config.yaml
n_layer: 10
d_model: 768
n_head: 12
n_kv_head: 3
head_dim: 64
d_mlp: 3072
vocab_size: 16384
activation: "silu"
norm: "rmsnorm"
norm_place: "pre"
norm_eps: 1e-06
positions: "rope"
rope_base: 10000.0
rope_fraction: 1.0
qk_norm: true
attn_scale: 0.125
bias: "none"
tie_embeddings: false
parallel_block: false
init: "normal"
init_std_qkv: 0.0167
init_std_o: 0.0
init_std_up: 0.0167
init_std_down: 0.0
optimizer: "muon"
lr: 0.0149
beta1: 0.9
weight_decay: 0.016
lr_head: 0.00385
grad_clip: 1.0
warmup_steps: 0
schedule: "wsd"
decay_fraction: 1.0
decay_shape: "linear"
final_lr_fraction: 0.0
batch_tokens: 131072
seq_len: 768
doc_mask: true
train_tokens: 859700000
steps: 6559
dataset: "wikipedia_en"
Each number is 500 + 25 x the weight over its row's rms, rounded and kept within 0 to 999. Layers, rows and columns count from 0. Numbers have three digits each. The size before them is the row's rms in percent of the matrix's.

# layer 2 MLP down (transposed), 3072x768, rms 0.0211, rows 2341-2395, columns 384-511
086:488488461541509482524542489548517510536515490534499522500514477516502436479495509505550508498466525510525513525515476516484488486507502513521525480447497555514508515543507486497532532472481535502493515524477505482519451533475511502532449513476505514533481488537492501476500503489503455455505504510443445536493495522482550495491527478459546483452479500464503488506495504450482505491520
084:490466526472553468530523471465556555494509484512485481534519476486478524526461499480543484530473497440502486458527483511496510501511465462495526511510480537515523524489475488437496483534528521514540523464511530483524486513516500501507509506568492497510517538488496489470484487524473490480471474485487503473523501485520463521520492544491534503488499550536470515494534530552503477483494
092:482449485485519430493482548474509530481480524500492501522510524476465484508491457452500469528519489465514475496492536482524518516499488490521506524482495460515512509506515539495475484512476485491531522524478469513509499501514503485483494441520544500469471487478457510533485501491474516512522520475486497463499521522527483532456499481464496491502524517476512535475492511519485509468517
117:466480504533488475465561536496480451503510488482529509506504463483463497493476501511486504469553493483541488513523494494506484516515487525518577502524492456514448487492492515496521480512489490503489510497512492466464507489452503460503498532479520515488486487474509443474477446508438512475524503494497551474497494514496500472531479534519480432494539452491480428508501525497502459460498
101:479530482521503486493493488486505452546490493518490514492486463482457471461484504494532475470510522500508484535480473519449496499491439532487462509496563517490469462463524502494484503482498494536526533539489498509528486515530489479514508502491502512465539516480457499491437493507538512514507526519489520523535506533513479511510514505511549474516507491516483492502511512504515454489511
096:473490502536491544469492508470520531535503480507474470536526497521489474498506557516521483543461458491475457481456543479487518494531506510506528521535504476533499500506488517472508501479479531488457530533500498512467526497533490525468534503475486520506452478515474498482525506498499532506513483478482520522490490552492469498500482471484495496501497485478499497560551454490525479444492
098:466505513515499496516518487481527547542494533520486519499504524546529522466514460496505501456489457436515561526494521505483526490492451465529465510471543474485502491485487488446502513521536479497492506496499479486515456537552486502526514472489508491469483486518466494537468471510513497514486486508598480518482484483510503495455515528435521503458494530492508539501491462478475505494485
077:505488484537461493522492531510489478478498498497503499473506500493520546448504511457544520478514453500506478504476496471540540490489488480491490467486515479509482505513498488482485483486535486555518540458530487516511548524485503505513440481527492504482503486504493490513503540486504488477514532516493505499502481478483485477470492506493489476503498452527483532522533544506491482506529
077:492581499484501550460509527515525476502501457533518515521456481507484519486504503502522507531544482533520499451454522520485494563523509480522495498529479494511532493535498463544484522501536451529511493479457481497488515500512488527451498479462522494504510491508488473520470526520472526522530497495485507507497506496473473531462512530494518453529504493537489498518526481506522552498523
169:510497508456533522500467476466477526522543484457483483493499524492486516515502476497583503516490507521501457491517518495508521549521494488507490522498504485511501508472478515518492439503515507489481533482509467515491531488485535472477513557474464533461429463531540511517501489511483474508508506489495497516480536507483475505497578484474510507476502493479531514520491457534503474499464
087:524511497522507478495501433500499510473520542508507513527514504507504526481507481524438510531506509494487470493498508543486572563537520484508526543468542480460500513461505495552500471504459437537502499503500499486510516512502515473525460480512458541491462514495474494490533497514494540451502485511480521469524493508530491538500477530485482497490519541465504499495492515502515462469496
083:529506505482510477457516507522552494511502517494520499513484460514496536519501545517471496491513498514525486508510459504463498513491506539481524508512502503512536487525465457505504511517444544501525544525510494516483545438466499541489471484522523473507495539508502468507490519503495485493472540506467506473499479488498490446493462484488530502474517549494481482513505507475538534505445
101:476493479476529510536503514451479562469539464465489525518502518505486523497517492490452480515479479497512476506510507532462500490520537484475535508521495483528492454494494500476466482450483502472466515519519525531513507487541531455517498505483473516495496508520488509423511516523477524500467513522499524561520481513509476512528492487502524510479510496484486517476470474501532495456479
074:486481495463506501510562529504561444475490487486506501477504521498492476500485530496532538495510498545532522476511493544527512487485479544481484486538503526474531500502487469511447496549539486475515455502538490524531485495522456465555482523465511510531492491518491469478498504501535480454484498519476546497507477507492506544483508465499511495496493545496485525498511533520483482521492
099:504516497519489546501505506519478515476502441510455429524490478536514463480486486540521450492503517479489481540493495498464482502509561473522511472518488472472507493464480538484497450484534493480522455525533561467499485474475492494496517480528488477481509498481476489531510536463529468513448490476524510523536463479518448486471493471491505501482446501499474518491491507501501498501532
123:527494514551523490485468521494507482519483466515508523503515472505531512453497478464533452495505525481456499532494484527510518577486507519490517518481520498541517498477497487517510512509451463494454485508499501478518520526474476484487495481475455489447523505540486549494527514499473481505502545484499483509516461481477514503529508474477492511501465475486506489494499480470450494528513
071:531467465441573543515543493493491484487505524487535491470533473536480459480471507481488516509487471497494480496491512510439512471478483482502489551455493509490508470496508515463498491499536510471496487488476498503511511501508541473526472539513555547507526466506485485542508503525452503536473482484542469534497485466504505489455553530466490469482523511487498510497487494497501505457471
119:486478500491470493505480509457503487474514527516521494493491519514466519512546517484578543507505513463455517486488471492514482504472503503502508501546483485500496462499534498459523514489527474492482487488488518532507510432443494503483461471469479536491464503518487512568462520471484471503509496492469521528525498497500463494526478512479490502502505489484484523486492483468527521471456
093:469548512482495504498518527496505502451509484467546492527471492504516466518539475529528511530492500496500527510530504487510494531539460489496515484493505506491507513469516506538478529511509477507478528533470491509536520503464510510524538512456495488548499540501473551482491514537514526502535469546476464484511441508514525488466504459512462473500508463495489478519510481493530527497499
085:487489481500472508481525513474490487532534517529530465514506458513527508493526514502502504545526504494517506463487505510509527474481462496472463491535537485517492525495484512535482507510525497483470500496501530518492502516440470475493538504469433533517503461499487491513508517488523514479539467526490486500489531500465564523498526501495506450464481486487454482540487507501497498514486
106:461508457499493473562512506521499492488521448547516525500496531481507471480498516516523479495506541508506550582569512521453505469523514485520475506479478501510490503480469542531487481490504488492483480528465459499487487482495561509496487490477503488510474528462508446474469504475505510496530549502496478511477475487469480529552552499519500526508508492508514514524508564514494477508482
077:532514487496521537471475541479533479459494455488528484505509493472517470471517491481491506515519494481512512473477491461449487501509561527506493474506495463544479424489471475495504546447500471484490504512513523499547506463480465505513500484499502481540493513500501504483546520516518462512526487445485508446513512465515533500477482510495505503531503500502527463516505500518481529467511
090:500459521464476518518527473503531449507499485491522509494516516576470496496533510464553519453490454513506458464491509530520527469491441523480488473454562445484425518486463503510493506439459532499477502485545525499438528484518515498470556513487504507501489516451479519491525481485452539477519486488503488532512486496468436542501518524487458493454486481503498518464526455509546501497493
104:501509462492440500505470528498463457511470539503499522537517493520406515455530485479506498509501525470502461533495533501513512492539503509520492535513513479473503479506483483527507548511491498495539473510488534487474502477497484519473544544544517510529476485493468490487476472483516508487507596509492518579474478509519499506531477480519488547531481475509474472508517561449471525484468
092:529500515503488512470503531501464517517495484535499533503506462446536522500467488488548512500478486465509444528530508501489497469488504484534484496526503505516480506512515477473504483516491494472518507527477497504551482552524538507451465494488474515506547484527509465513498470477485500468518481501502501518440483506489488512454461443484473502507525432480491496560482511495479490475515
128:478475491526513516511469503488506562496490457534497489494479486509483502492483495479563468493494471473501507509499479491512507519479505519524475518538494497447543547498521515491503501497432515506478476500440508495469526450522514518488500481528526501489518500514540529552514481504516456507486513486492510531482521467462517531486560482484519519520502520476515497510553522539511490532525
081:529539489483504517505489500519467505501484498492474500543500522515514509495508478517469501523510503503503477500484468500477457541501474523539537486541486522523541478481491513514457532538502525531537525483474497462497502542531489495494462478463504469490454474468477524498542545508476539478485529516478453462510447518528509497491497507458508473498515530477502506506540538494487512524523
092:494521472506492481477501526482464548509491465541516517556510486520513511494501490515503484501506469496504500466532459493472522509491554505519480509509574515498505503503499505496547451492491502543453510501488498517449504536524492486518488534482506563504513514551485499492490522511520470509500479525516485517527484469464483508498479513498482503471504456472480526557511476474472488514528
069:485520471524529483476480489553522520482506532479491539487476474501522484498459444484480524506533485501482481465518508479519528495459492483481477488454483543495551512529553511505466517459491518489489479502545471457540460445501480478508512474474473497468512473455449515545513497486466521516514505531496451489497498483459531500492486507489507496508501540506516458485571485481542489492500
087:452524479464460504467498494484514498531475528487524494516514497476514511501500500524522503467502503506489456469529508550498485535524469451488507491523511528490472488523499483469528576473462499498510479497561541518440506505512494511467477540445496524502467488531482529487460507496455492493480522526464476467486473480506505500497505481527504490526512522491468521493527547472536522547527
146:485540499502508465471501483491528489502513454511521509530505514515462518491535465521499474471521482484521484519489504476510496476523519500525490469531467472543477502507464464476502519521510520509513568479480528482512494509510515464504533494473493489512493490502499473511519476526505475508523475509489514525483494480517528500495498500501491527497513518489526539491463544468493529499561
106:509465488543491469533502504498523495502559519495538529513494468547534497481518519501495515507506493491539475487508478516515502515565522502476475489504478492515516501506513533530513527500513535492524515528516480512535536520485439545507543439500498494509538484498505495493520464536504540480515496507514530458516518499472514501481465479522501543539527496480485477529515517493490485528474
115:478490526482485557533490507501474498495437512473521466513500499506449508515525478463486551471486509505524468475557531493486466472517525498463494458517534482482469456509475504521510485517522494496543545474489500530496481458500535508505506554499469481517504504521513490466493476534519505517477473496501511510513499485505519540518489511540476532470483503493519504508510513500504453557450
098:510488542556471481492499509499514517465452486493557523489481507461478503514478499513529515498533499493504523462480444471509489464465473492515490493478478510485534492499443517540481518513515497479529504492533446507486516485513492518522453486482494534496485476529545478478523482505529506528476494512499508504488470484479528502489514502488511535525511503462488532493485483522537510457451
093:544506473500450463481466503485545476467492510494515504486496519476541463502555526501469456501514529477483517486479493486544488480473493516534454530513479494530493482487530530490526474529491478537522560540499533489524497471491502513507477486497563502483525501486532517475470499511523517471496509562528517509500472483514510473488505486521467501539497468508499465472493445524505493471469
097:538483561504458502506458510500462487479515487523487498483466488534519559503486552535534526476497552448475535482484475469489488492504504485498523497517492516520467497516501521505475471516537482476488455478481480513471496547480502485495493488462495477509467551478520527528479502457485516492545440477539507514507460518476467545502509517511482522520496487552497490482466488489519492528487
150:483509499537442496484539502492526461482505493521527518509516531553516514490443508470500505512451531536522545502540473514487495456532485491502524433482496461468454486528505513548498527529526439538525499514521485515498490529527512512530507503510493494476512482454484457471534509520482480518494522527511472487505452487499463486485517492545479439486502534518529474520498512516506521491481
117:511468484526518517524529461460444520497489519506489507527500471488516490502489481490511501532495495503481565573504480544513502508511464505469533538455455481495504519507474460497524535512444551510518480485498497488500518466468499496527477511498493500494494501514472528440487508497496498477487501510491475558509531476526508546528511505468472479497525498516469475523468481554462486563509
094:498528452491474511507495460488485555480488475464519489513533492476484505516488510483567476541486516535483451486535469430500514471538506486516532522508536524554493523456496473507486486472446473486505485506479528476499500493540476524474468475491480523543498500517495490502513532485493492498501528520441499462515474488501572540527500507503483496475517518480484448543503479487488525458499
090:503487500521522509483505517549555536534507517505459487494494545497520466499467488506478501532530478468534499499533470494496517494469502505533446498482478471523514520569525510447479510463504481474489506513550483460510485486467488547520492479482502502487507513484494490456503520548509516529519499506514492476466520455512474497485572505531497526538513501470487478508468484501485495469494
119:491522487533481506500508528481489488497475516518518488509511513515484480509517502522429529533488508470492493536508468518530474499469533507471501531506537526516504472486460510527520504512512497525509514445497507513528493518499508507474477510484477491454483503494521544508530494514507560469511481512484440493550510485451474488571485505524486522511537520509517479470475513484498485524480
087:464532468515535512491496517482473521478518523478480503521515516495492522520471479514550478513519475522493530525499490537476506496503491469519533491495542523491501475446497485486497501517475510586466533493487520484520508507510509467547495435513511499479492482484487505514517481523462482510436504468522491500518548462453492489510502529482488516530560492480490497511532519535538450498488
071:511470483531475493504543503468500520488496542490490514474525430482541463495499568472497479489513463488528562476460513495477550517518517564493460450504489555463526498508494455495467534502497428469525492493506484564513497498477477484465483552492543571476523507446468460506498482540515495501515536478525487535491500514480466481475517506520500474526513524521505488526457512521508486499498
115:484475486533557478471486522490524511533492485528483498475469473464534517499542480520498519508496480548500445502488516493533471541453495446522547500544501500507507538484449495491471472487517531472481493516499521512510511436476544509510484514505476516472538504539511522471492497540510539465490528530535519507509546556576483490478560541494493501511491526504497482479480507495481510478516
120:506506506494472486516516523527512508466511472473501475468500540511514506511489495523458502510497524531523517503470479493532477463533484490486517478458480507438493539532469481503485460492485472496510518525502502509524524507507447469519500512495457491517532545533462468517524495501485508506481494500535513519481519494522454502522481477467495467494487507498484474523500489477527511508519
094:524511493519414501516477526493521506495500495475534492489475487474466512479479524475532488450495546511472491548488535532497507477456495492488462496522471493496497488497493512486478488490482510481456465517458478488501490487550501506509480520438436491532460503467520470525513519531500514534507528519525475554449502549507517529446492470463474501438527472504510516546529510558507492484513
085:467466468464496497515513489535483456540489451513536525523485512477503479495500487505526470449459461494512449492547516499500500524492545516529502489536486505526480506531483511509517477477504523494488505503464515498517516531447462516475500472520464502527483491509487500555536490493544494481549482504480560526445498515502471527468469495493477495518513501489449472507518501499513507508497
092:507502487479512477517524512456516507491519505492533519517522452482476522499541511475506471510488512498502479505521457480516476514466502535494455529478506462515523511499530493475522488550547546516520563491552472500510492504533453499475457518526487504509531495482475517485521494480513499503550484480520503488470512509518441483489494517548503554476527489499493488478499499500516485476491
099:551496521468522473519505523501496496511506561509485532493502555516538479521521529506510496505504479496524494497481507506493540482488545490505481478524483484496513522533490486494485494527482512474435523548521481473497510490540486442516444501519533493471496442419483508510510522509492493520472528519463535505496562470517532507525506504531508484492514506533505499508470516484511500521485
097:496455523511491537456497475538537489467488527448479532534520522533468506497477494476518502503500498509537503519469536543525472530470529533514471470484542577495531520531471540484511534513490495489551501507533483520514541495515477436466517477509466536509436507527533471475494503513471498518530494518493531482492507462493512523453499485503466507498488498522530454487477467541470482467464
100:546537534489498498504515510495523467495546520497515462507495497465461516469523534492520467534515483487529493496516523521527508503509499514526490480502485481496535483497464473494474490463560531497517506467486470464488480537502474502486489511476488460534460466494512499502512495489464481550497502529553545516511509497514477520501514502478471461506580488472489520526489455489524499512534
092:513516488509478471507482474471508580476556522477501496484524506431499485530528494495471527496535523495501519530476493495524526478505514523509448455462521503535500496492480480529511509484478503482495485494473492489461511508502489519490483490527539495503464462511512527530517500499488544516505483505495502489472500523513476431491461485499521524487509522450467503489487494497495419540490
117:525510437502523543512482521488515454499542478482504516555483499477490525476509502467505569479489470502481510530523518513491483482521530519509505475486503481490533496490530482521510474531519479532517491545473525485499487474489492465468559464448465535468505518467565523488509459495479445468497507460499495489498532486557522502542490505514543484463497502525452528511498492496531482535509
090:516501444519512525489558514484530510518543508511507483548452563521483516476497502534500487493508519508500480464483544494499504494505472462555453518479529530491511520522502508529504502453538490449492494496467436455488493540540486521550486519495518474475526495503480462460482518479487524486491464510516510512549435464505491478492509524506456514512539477526465480468504452509503502527501
094:499563547514456491469521462521464466489535481484520459524509471506465512548487521501495511462472516526538471515538488539504536480491509530507547506516479513510443488528513511470476526518497450507541505548511513485491494428490524496543538455554505500503490502511540498531485555505507532501471464494468503513495523518487516526513525476532504479484482513486474491507481499523500512486490
# layer 2 MLP up, 3072x768, rms 0.0811, rows 2342-2395, columns 384-511
090:499511491556478534501448510517468437481463508473512524471478536512532470494528495538491540463496487529526504535501517503507478517488528541490476489503497474483497461518518514530490500473487455498472457523484498486458523519505491503507507486479532508487482487530470475510504503504521539520553506490525506512472503515483534490487519465511496493513477481481487515515491455464504560514477
095:503509487518445513474521493538506478522523467477511484474474511543513523503517513544517491485518477550498528505487475497481471523486540510539489473504510483463495522509541441508499541485501517516514469502511526503471520462494512500501489529503467495503468529509515514461506471507549497528462487531513524507512519472461451458516474519539484498499480506516459506494514480505547484531472
110:507480499469437510529473509492503522543485498525471490494528539497486485507527513527517479526516502517472504512472533502496514466473533440481486488480518559463492497482502493473501524538503520513475537484537460526504473511533516498480520496555481445483506498530508529503523526484530509516496466492541474546503496528526487532456501505491464512492471520483558525493503481474551529510534
107:536493544470508490481526509488493543463482502497493482507480533512528562511517488504538544531457465517494540483528510480564518497529545460523486479470431462504498521530476515495505485509483485471496470482553487520507511503500477532494506513504505515533457480525519515488549517506452470483499478518514490486492484480498530480484526469519477550520479499502494519512523512491487538484507
097:482521480487500479535515487521469465494532502525503518455465529487482521472489457466518551467533538517540516500532475515552499478488486515517521485478496537476480495472501513517510505546479496512518475489524504503538463522453495485522476503525520475492522525502540511535501512514472502522485521494530469500492501488551494541508494499520491514483486495516497489512468537505491524540504
099:513514503472499482516489529525489485494527456442542494496478498494474487543476524535568468527481529519488456488489467507489493523497543500512528472497482498513514523497498489524476499460491506494497503462489525555440523504478489499449507528527476500512488531502536503457496522495509495481509543487416541483494513515483521500530546460524498522539516455499510472490492540486534518493503
079:485540524479470557483487478465511485541493467511518525485477535551448432526486488483452489516519491483475497479516533513499483481559537455503497520512520485476506538518484483502517497490473516496487431506540514472510451462506534504517514518510514500512501496462496466492548468495519483516467466427512495533486531535491489523479492500514487552513501508465520503482510499509514531496454
082:487426508514509476502496481487490474480480573479488522480518518490507490506483553513518539493466528464471497542547493474518510466502510511476534495477523512481454510447503532457489483478462513490454482504551518504498468460493513488496520506548490525493508498475482549482526467517533430487472506490503491494498483506503526480504470470451488518491500486483533512481490514499507468492499
148:489535474505504456479488521499470531511525475458531515539479481512491457492487470504521480532470516555478471475523533510492491517489513493519508510447488463492465517554479504471496470497540484515499535458492501520514516478495479500482518527501525503514467532497507475494508536490494520441476504485516512530478507518500480509520521507488521527482495441486544514485488487501483491469488
087:506494509450486488503509539512497461526507482520547485453480511519486487531483515476550467454519493526493520502501490465486481474472466489497481439504487504526534499555502502448509487529535517519513491476513470475496471508475479521519509514503489462488498521517534501486451529517487467517477508487517506519533511512480492558496485470481515491533472470547485529561535471516512502523502
085:482467472493488544493508496491452488481538463527472511485540521494532506498506450467513518482501520489491520505467530513516523480513503464516517472473466495485477504475519512490501484473547462478473412482455511474530501554519494491492552534478489521481489492493503549502496465495521517471491494479511490519523529526509507538525513526518452519519486481497506534467481499491497503506506
102:496521522529477492454476487545506433513513516522506487475500529521497514481479508506516540488489512490502492489467491472533461494480463506518451478508545502479501547495493527518519491510531528506513488473502493507463527478465471514510514511538552486526532515436492486569498480501520484510533457468499500467485517503491495489481502548509528507538490500529497501510518533488499509533510
077:492494490517504498499435468464462541540500495497496506539506505481517532492524496497462483513494482455469486526522507476489504511477531479522520511494506475522481470496508517493518492458487526528490512486461529482490499484481563535469515508525499509507510518482480527485508485498464521495515490506541449496477504464526480467507493545536472500514502513526493506487492474504520521487507
101:490489505477501469474520495504503494518473526540508537483517523485514491540505518490515517530518503504496505463509519537517501481465468523468506515475502498516502497503472466527495532513446512489456551498461463532487492522553504538515483544470503507516491511524527513472500495532478516512504533519465548524487508538505531491526530522484497469470524520494510479516506516515457498499499
114:484533503451464508504510481514459504496527520485491477495511525558501457499460505543456550517508467504495526470471505468472499483523529485552480467503473507467509520526495483489498500504505560515521519527479477490517489488496521498497520531511518539508488483483520442537488492499522492497498460502469521536492515489531491500525508533526539493488563515496434514481524510510531513470492
076:456509513561444473474451511510500510553498501491483493519471532467512494506523504506537502523504545485501524507473480490506465530509527523526509465530471459492499518507547497513473483507505490545502505518509496514542501519500501525484519480504426471487501528510498465459526501468530516489521502551481537467480505534491508503532460455517514536499508489482490519505526486510526470534513
120:498521479490494530523502474539493510520475469503552479486541472481539452466488481507496434505472467498523543535513504534478555499531487483490531498446520491508504563514463475549516496534479524490503527487530516479462461524525510508522522501486530484501489483511547511449544487503538514476504499509521482502478495527495518506457508496512504500456526463514499470514499521494487516502520
094:486461483526497507505491481518486503532510500561431508493516515531503550497466534520484481493490475508496467516486499480494527456474522470522491499469505460516498479518450459462542501520504547541507470440515529497497481481544534495465501494567471531411522478505493499508506454459481477529467557485540491532485528491508472529546490531511541496521497483487540512528525501475472472501473
085:551479522521544476509483517556480493459463515476505522455528525453479461526526520505482472500509488509502486500503487491480502476522511509519514509460529522472489470497512487455500508509484495525515495464500500452482525468569528510524484532500557492498514519466499511460534513513482476506525526511516511494529476521505410459516472519486474541447512489514535516457525508477502502481484
101:499538546517474533452492478526473487521448518464511478471529512522495522508508495470477512499515433497469476493443476456540514533454470533504523514526504475489515465480515491497511503501505512456497546469505499507508505473509458476503502522504502506514494442540512528493543489526487485479482446520523530512510527497490537493467472528490501480479443498509487503493502480465531496498521
077:455515493518489487530500483533506499527484548515497501482491495507486512495458520541549513467479545524479511522519523543548516492522446484494526523494525510453557577533529496508509452501493509504525516517469486512506466525493524516493492497517481503468537487511479525516458492465492518481494479543507511559485500506472461487513495502509499524471507482522510547486499480494479473535499
092:483517445557493495474499547496477522499463487516502516495471463450512513525483500506495491521527552487465523521494509489505484504489527466528482495555457522505521499528543514493510505517517462528521505490476494488551489506507519505521427490509503515470494489516490532497521477513546441553454517550509488470518501478500526490502519459512500506519477503488500480526500532512483522517503
096:498461486535530533506517482483518506518536475475518484468485505492540511543460477503539459504508492523493488491526500488501490545428502505514535443540499535486486453504499471489493464498486494508484493469513491502537531506475520516488484507489492502480528512487493505512552514497468487515473486499478474421566516490481459501479491539464488444489482531507523505464522427538496529528517
087:471511487506519518515515487498511498518518460505546471525461507554465469476505519511526502514501513513510511472506545515510482513509491476481557471472518471513496505506509530483473523486502504574474492472526517492471500449507482505518540490466464500493457501465507514516540474498511507504473517498474531497505503491509490494527545535517508523496477510529509541505509468490473499526472
125:491488524491496472490532495514472469508514546455516540494555519465499471528524517527480514531510508486525477477489518511472510532500479504505520483513502466529474453491487494499486510510546527499516487502527491491483481567472455501510465537523487499536485477473484511474470535482541544512531473506529483474523471513528503515485462551496491521497529482486482504511463479469467537451512
088:483479503499493502506492495479511508499529511484480485464488472487510511504496525501538486471491494503501491531520516503536531467473497488472498489460533478481504520522505472490534433460497447533463483516522495530492516458495518483522543529528505509501549538541499475494475463524501484506539463523513548513477536495472503510487517490519509516520494501533490493481476458493527459487532
099:492454524500504539522493511515519494475515505493515508473509499493519472500513504488544499482477525532525514496481480520519518508475471462486522507513447484512498477489500499498478534489505480489548491507525493474547524492510526505471474480495511493470469493495514512482503496495479514491497517473523495478426518519517513519506519466487538508517519526539526461479493517527518513465484
074:479508542501494502507507508453477463542510477511516480472501522482460504496544531510535473470458506475512487511484485531458494504522492532502508508505488484500447482482459468471520547531518492543523516537456519533470499523502504517510481484525490474523462525555506440495517523521535518507481495486508521564540484521502469507498486489543491477505477459484449515517481508510484486521538
087:542460515496560519515477502520495499494541444492464486475490501517510483501506475478476476526502536481508511499481517476548498468512521533501501504477513496500494507483484495514517456508530467483472503530461445471513506484459457529513527492526529470510510487501528466498537501505521519513531485479523513507495530525500489493529551493497502498472459505502510512483480466514488468489504
131:564525529481496499473474523499488517498523448476495491522450530467491505520531499479511518508478528483412495497461478479500493507465500490482540476467545482503526558496484485486472501504510487496491499488493484506462468492519437478501525504537486441517503541532486496518505561490505486502501455509489464465506484542505493521535507413552524496469510470502487528501459506473496519500497
111:492537524481479511489495494485445500481467491513479502488490552479452480548463510504468488491515509528468494511490506481482473526463498501517516516523488541463475518492502484473475475484502493504485471472480520501476463449504576475486462535471466507508490500474478552489531521460532466503503509498486471490512475476493491538517528522507504499508474481505517529504499454507519519490513
112:491488451461496485532519519497478476526545513492520500515446506512481453484504499517520500503478504535509517525453464501508494501502460553508522513489528529482523502534497523456507477512523516506514518520484509543510514475478530512493487464495530508487523466511462503506544523504477499490475515498515505528516489553516468474482513491502514499517503465507484510469518530468443558476550
104:482519427443499548515513470517479468494536508517492498504506500503514478489510512485504499525503556542541445541509544509501521543555536471517529511525538513497483522496533519468529492471515494507423539471483536485502481519497521480468487501515495465505543544491473501510485516479481488494510527500518467517506522491512476515501495481545500441492525526501486482494495513479486504526518
098:467485504521542521516518474516456559508504473503497496504484472512443504480451481512553546521481487506513497527525520524473501517504509456467550452522533479482507504482491479479523547480513523488437443516522482479480470555504502514477523530482469538499481494486485490534502473489485471548485484452496496476527527488491480533481517527481542533482503523493492514502526540498507511527545
093:477508453505498488496492477486513504489454465521535507480529519492465419512516510458506511537498475481502462537524497530514503534515472510531490493459501466485530497490481475500502538452486520536470512483498516516463508498498518501485551510520488521508503516509474487510525490491481511477439554535478527555473519508459539471506488507489494469452484499441511485506538508488470535512534
134:504515534495470437539510469543501476490496518477479542481512484471483504516435497520590538511498491518468492478507546529483505483495419555543497519556472500513548471511482483456488506483549511470522481488494491486544498471505503458511496518519468494528499493429480487458499487487482512513508526522508494472470457511473502479522498504531500493525509509495495497505493515492492536548538
115:520510497470457482504490516526534477509485460489515513452461544509468491478514549498484485457519503520505478428507507492492512491490536531508516462546563497501485472494532529485482474473521468501504511523509482551519506532512509558485525509492487504510530480457504482529504481472500505525521455516492518438516522482472500460484497505508503491523483535461506524502515519442534500443490
091:507489548492531508490499513506532444533504528520498486486466464516484459483526488491442534441514464472486519519461557558486489535467532487494499496473490454450504471545526513453551524530522462512489531547508488515508520497471534500505502533509520500423554511479503504524468471508521502447509486515526508517506483499514462463499535482499523546492433492527507536424475541533500463530531
094:502483497514510499505509505460444484470514485485521511494519472522491518499510517480532501453467552532455492468480529565499470556535509465513546506490524494507483497464465522529544499573488538547555499500484533533505505530515491449516482514522493501486520528487510512520517507480529515492506500485472526474521494509513499516509455520474523474467511514536478519513495534514509513551485
119:562441469471497477509500496506523478510510508443476505465530482502522485510444514502571476471450546516481506471463523474484503551527428521533531472514468491476533516518489493507504458498515517489491492543499489496479489492481477472509496511504479496540550508495496500506492517485504457544500528487501522495458483502535497533441526534488512487514459495509510521524508507504504521505465
088:526476506521475508513512492486523487484471483530520477478495470504467455497484530510478498515484514470514462501503482465516496487480529555474471513485482496518464489552575523541516502496526487421542439471526478512499494469487488517443508538541500520527460518537502476507535529468521525512532493527479503512493521485542494506515497458477509487521457496488493511473529488443437514498479
074:506515488477539496505471488520488465501495478551524501524468568489460526482508451516482508491484532535476463495520489494536475472486490445495505538476497451516491519519489567493529497503502580525507520512490520443473500500514513483545547457512456435505491478521518509485501503469490522499487448504501503469517520533509509503530484513462476526474494468498493522482560506484500516502497
115:521519511505484491507481486519482526498468494487542532521498504513468503502491520524497523498474521503484538490518543520494560461532494523517443530468485498516480487546498465494555491493507476503526496526529481545487525527501477512500482508523472463529456503472489477543460488485510493523524479477491501513480478513486488486478494522552512520500486478484482516501540474500478481506483
122:529496477506516531497458476489470475505463553507445501529533475473500505492508528499487452485500486471472493497516496500506510531491538464519484520550511503537493463513509523538506543539556494510505466485493460498477510497488534506502517514492525537510493472457508516524460493493532476507530512490456488485507511526481556522473527510504495499462520525533529504506518504497485458520494
093:482472522495569525465526451509522503533518538500472479531529511544553475517482511518453497567475448520572507468560474477488472521474521483506537542515549505518480503523509515481532504531524476494571487504500504506462540525479494496499454468540515536505517470530499454481509449486505527469502492491490502438530536464475477466516497522515543515516486517498488461481484457434503507486464
087:483526548539487512477469491465501505497509514485523475489509496530506483517503516517508483520490496517488515448495509490515492466504483497502499490441512475452530477477498488499473502546500498485503497498517492495490518443513567501509543547524547490464452527520552551464487508501464517480475529529516503488531554491509531467486524480490522520487490488537524515527508527507498517507537
094:513485517502494489509504511549480503496475515521446477496496513530479492506466494524507488481509495509484544513472534523514514473504533461480528504543500537502487471519478509502439482459478443483498461494448524515488512484535564456489500509475487512487489515519531486488474486506515496476497549533473493488521493521489548521498503488446470477530462505509547501528508510495491495489467
106:447492468542475532469485507461508525471499471484527479494502450511485526474487492478502505523514513527492491492509475516524476520525438506493528506509547520479494542505506483512511489501502508515557488479481486491489501493431520541480539507484481498501506503561506485482482464489520506494537474489511490480500443505512479494468465476469508511524483505461529537509507473527506492496510
100:463546438500519477575504541457465518516480493509491512483489450468480515499477498536484530508498515494458490461498484467465516466510485476493522527528484450481480500484525470485489511491501497543458495477462507475505480486483579547492499516491508465506558524419435547521503512486517525500469517481514490517521500516485491508531450515537515497514519513488457541473487528488528510514537
101:483466478463527510490489467488453537521448484453472520507498499534564509535473463497472492484481501475470504509490498455491518502483489489436517518525500521525461493514518502511501481505463475491469511537522543526509469476474520472511484502529491548445519535503527506492490536507556529481508511479461472489487490519472518492488475498531530507481448485522523516491495526507467494494492
092:491488520506516479499524520464467460511457479526500526490496500540515510502486508502510506460527506464501499488477508515492512503500470453505554506514502499493489478512494543470495480508517487524496517487561507529521460505490511470496539484467482480474513561473470476457518468490522444495520521461503504502501491480498520546490515490498472452493471466524507550538465511506536582498531
117:460510526505484527517555493484480529497483502525498535477508519483486502541522496496509430494498521507535542484502522477497497515481490501504536511510517526507493513520474528473515481448497524492507492520487498524496493495458514517532459530530532481494523505522447507463475472510499504535502496544502504508505479503458484507492533491452492559511508516455510500500482564495447517471524
094:505473523480497512515479477518474505474436487501488495493529459469526495530514489472528542510475480475497513508510496505546491516510496488447521484493480473512519480467532477445510499534490506532483525507536535584484486500480496511454511528471493526513477527502485524492499515518507498495532520467487494450470539495517500504492479477499562530474452514518520495489494538506495476461543
100:511445457506538510528491513486512550508476506532450528471490526480543449459552491526499472526504479484465474469481528435503491538463495495486469492463535505506537493465485482505510447470510554500435501471525499521522509535497489490475515548462492496488483470482481499455498499475529470513551507537542495492469468514497469479449469538486505502473512508515514517479513480489511522472503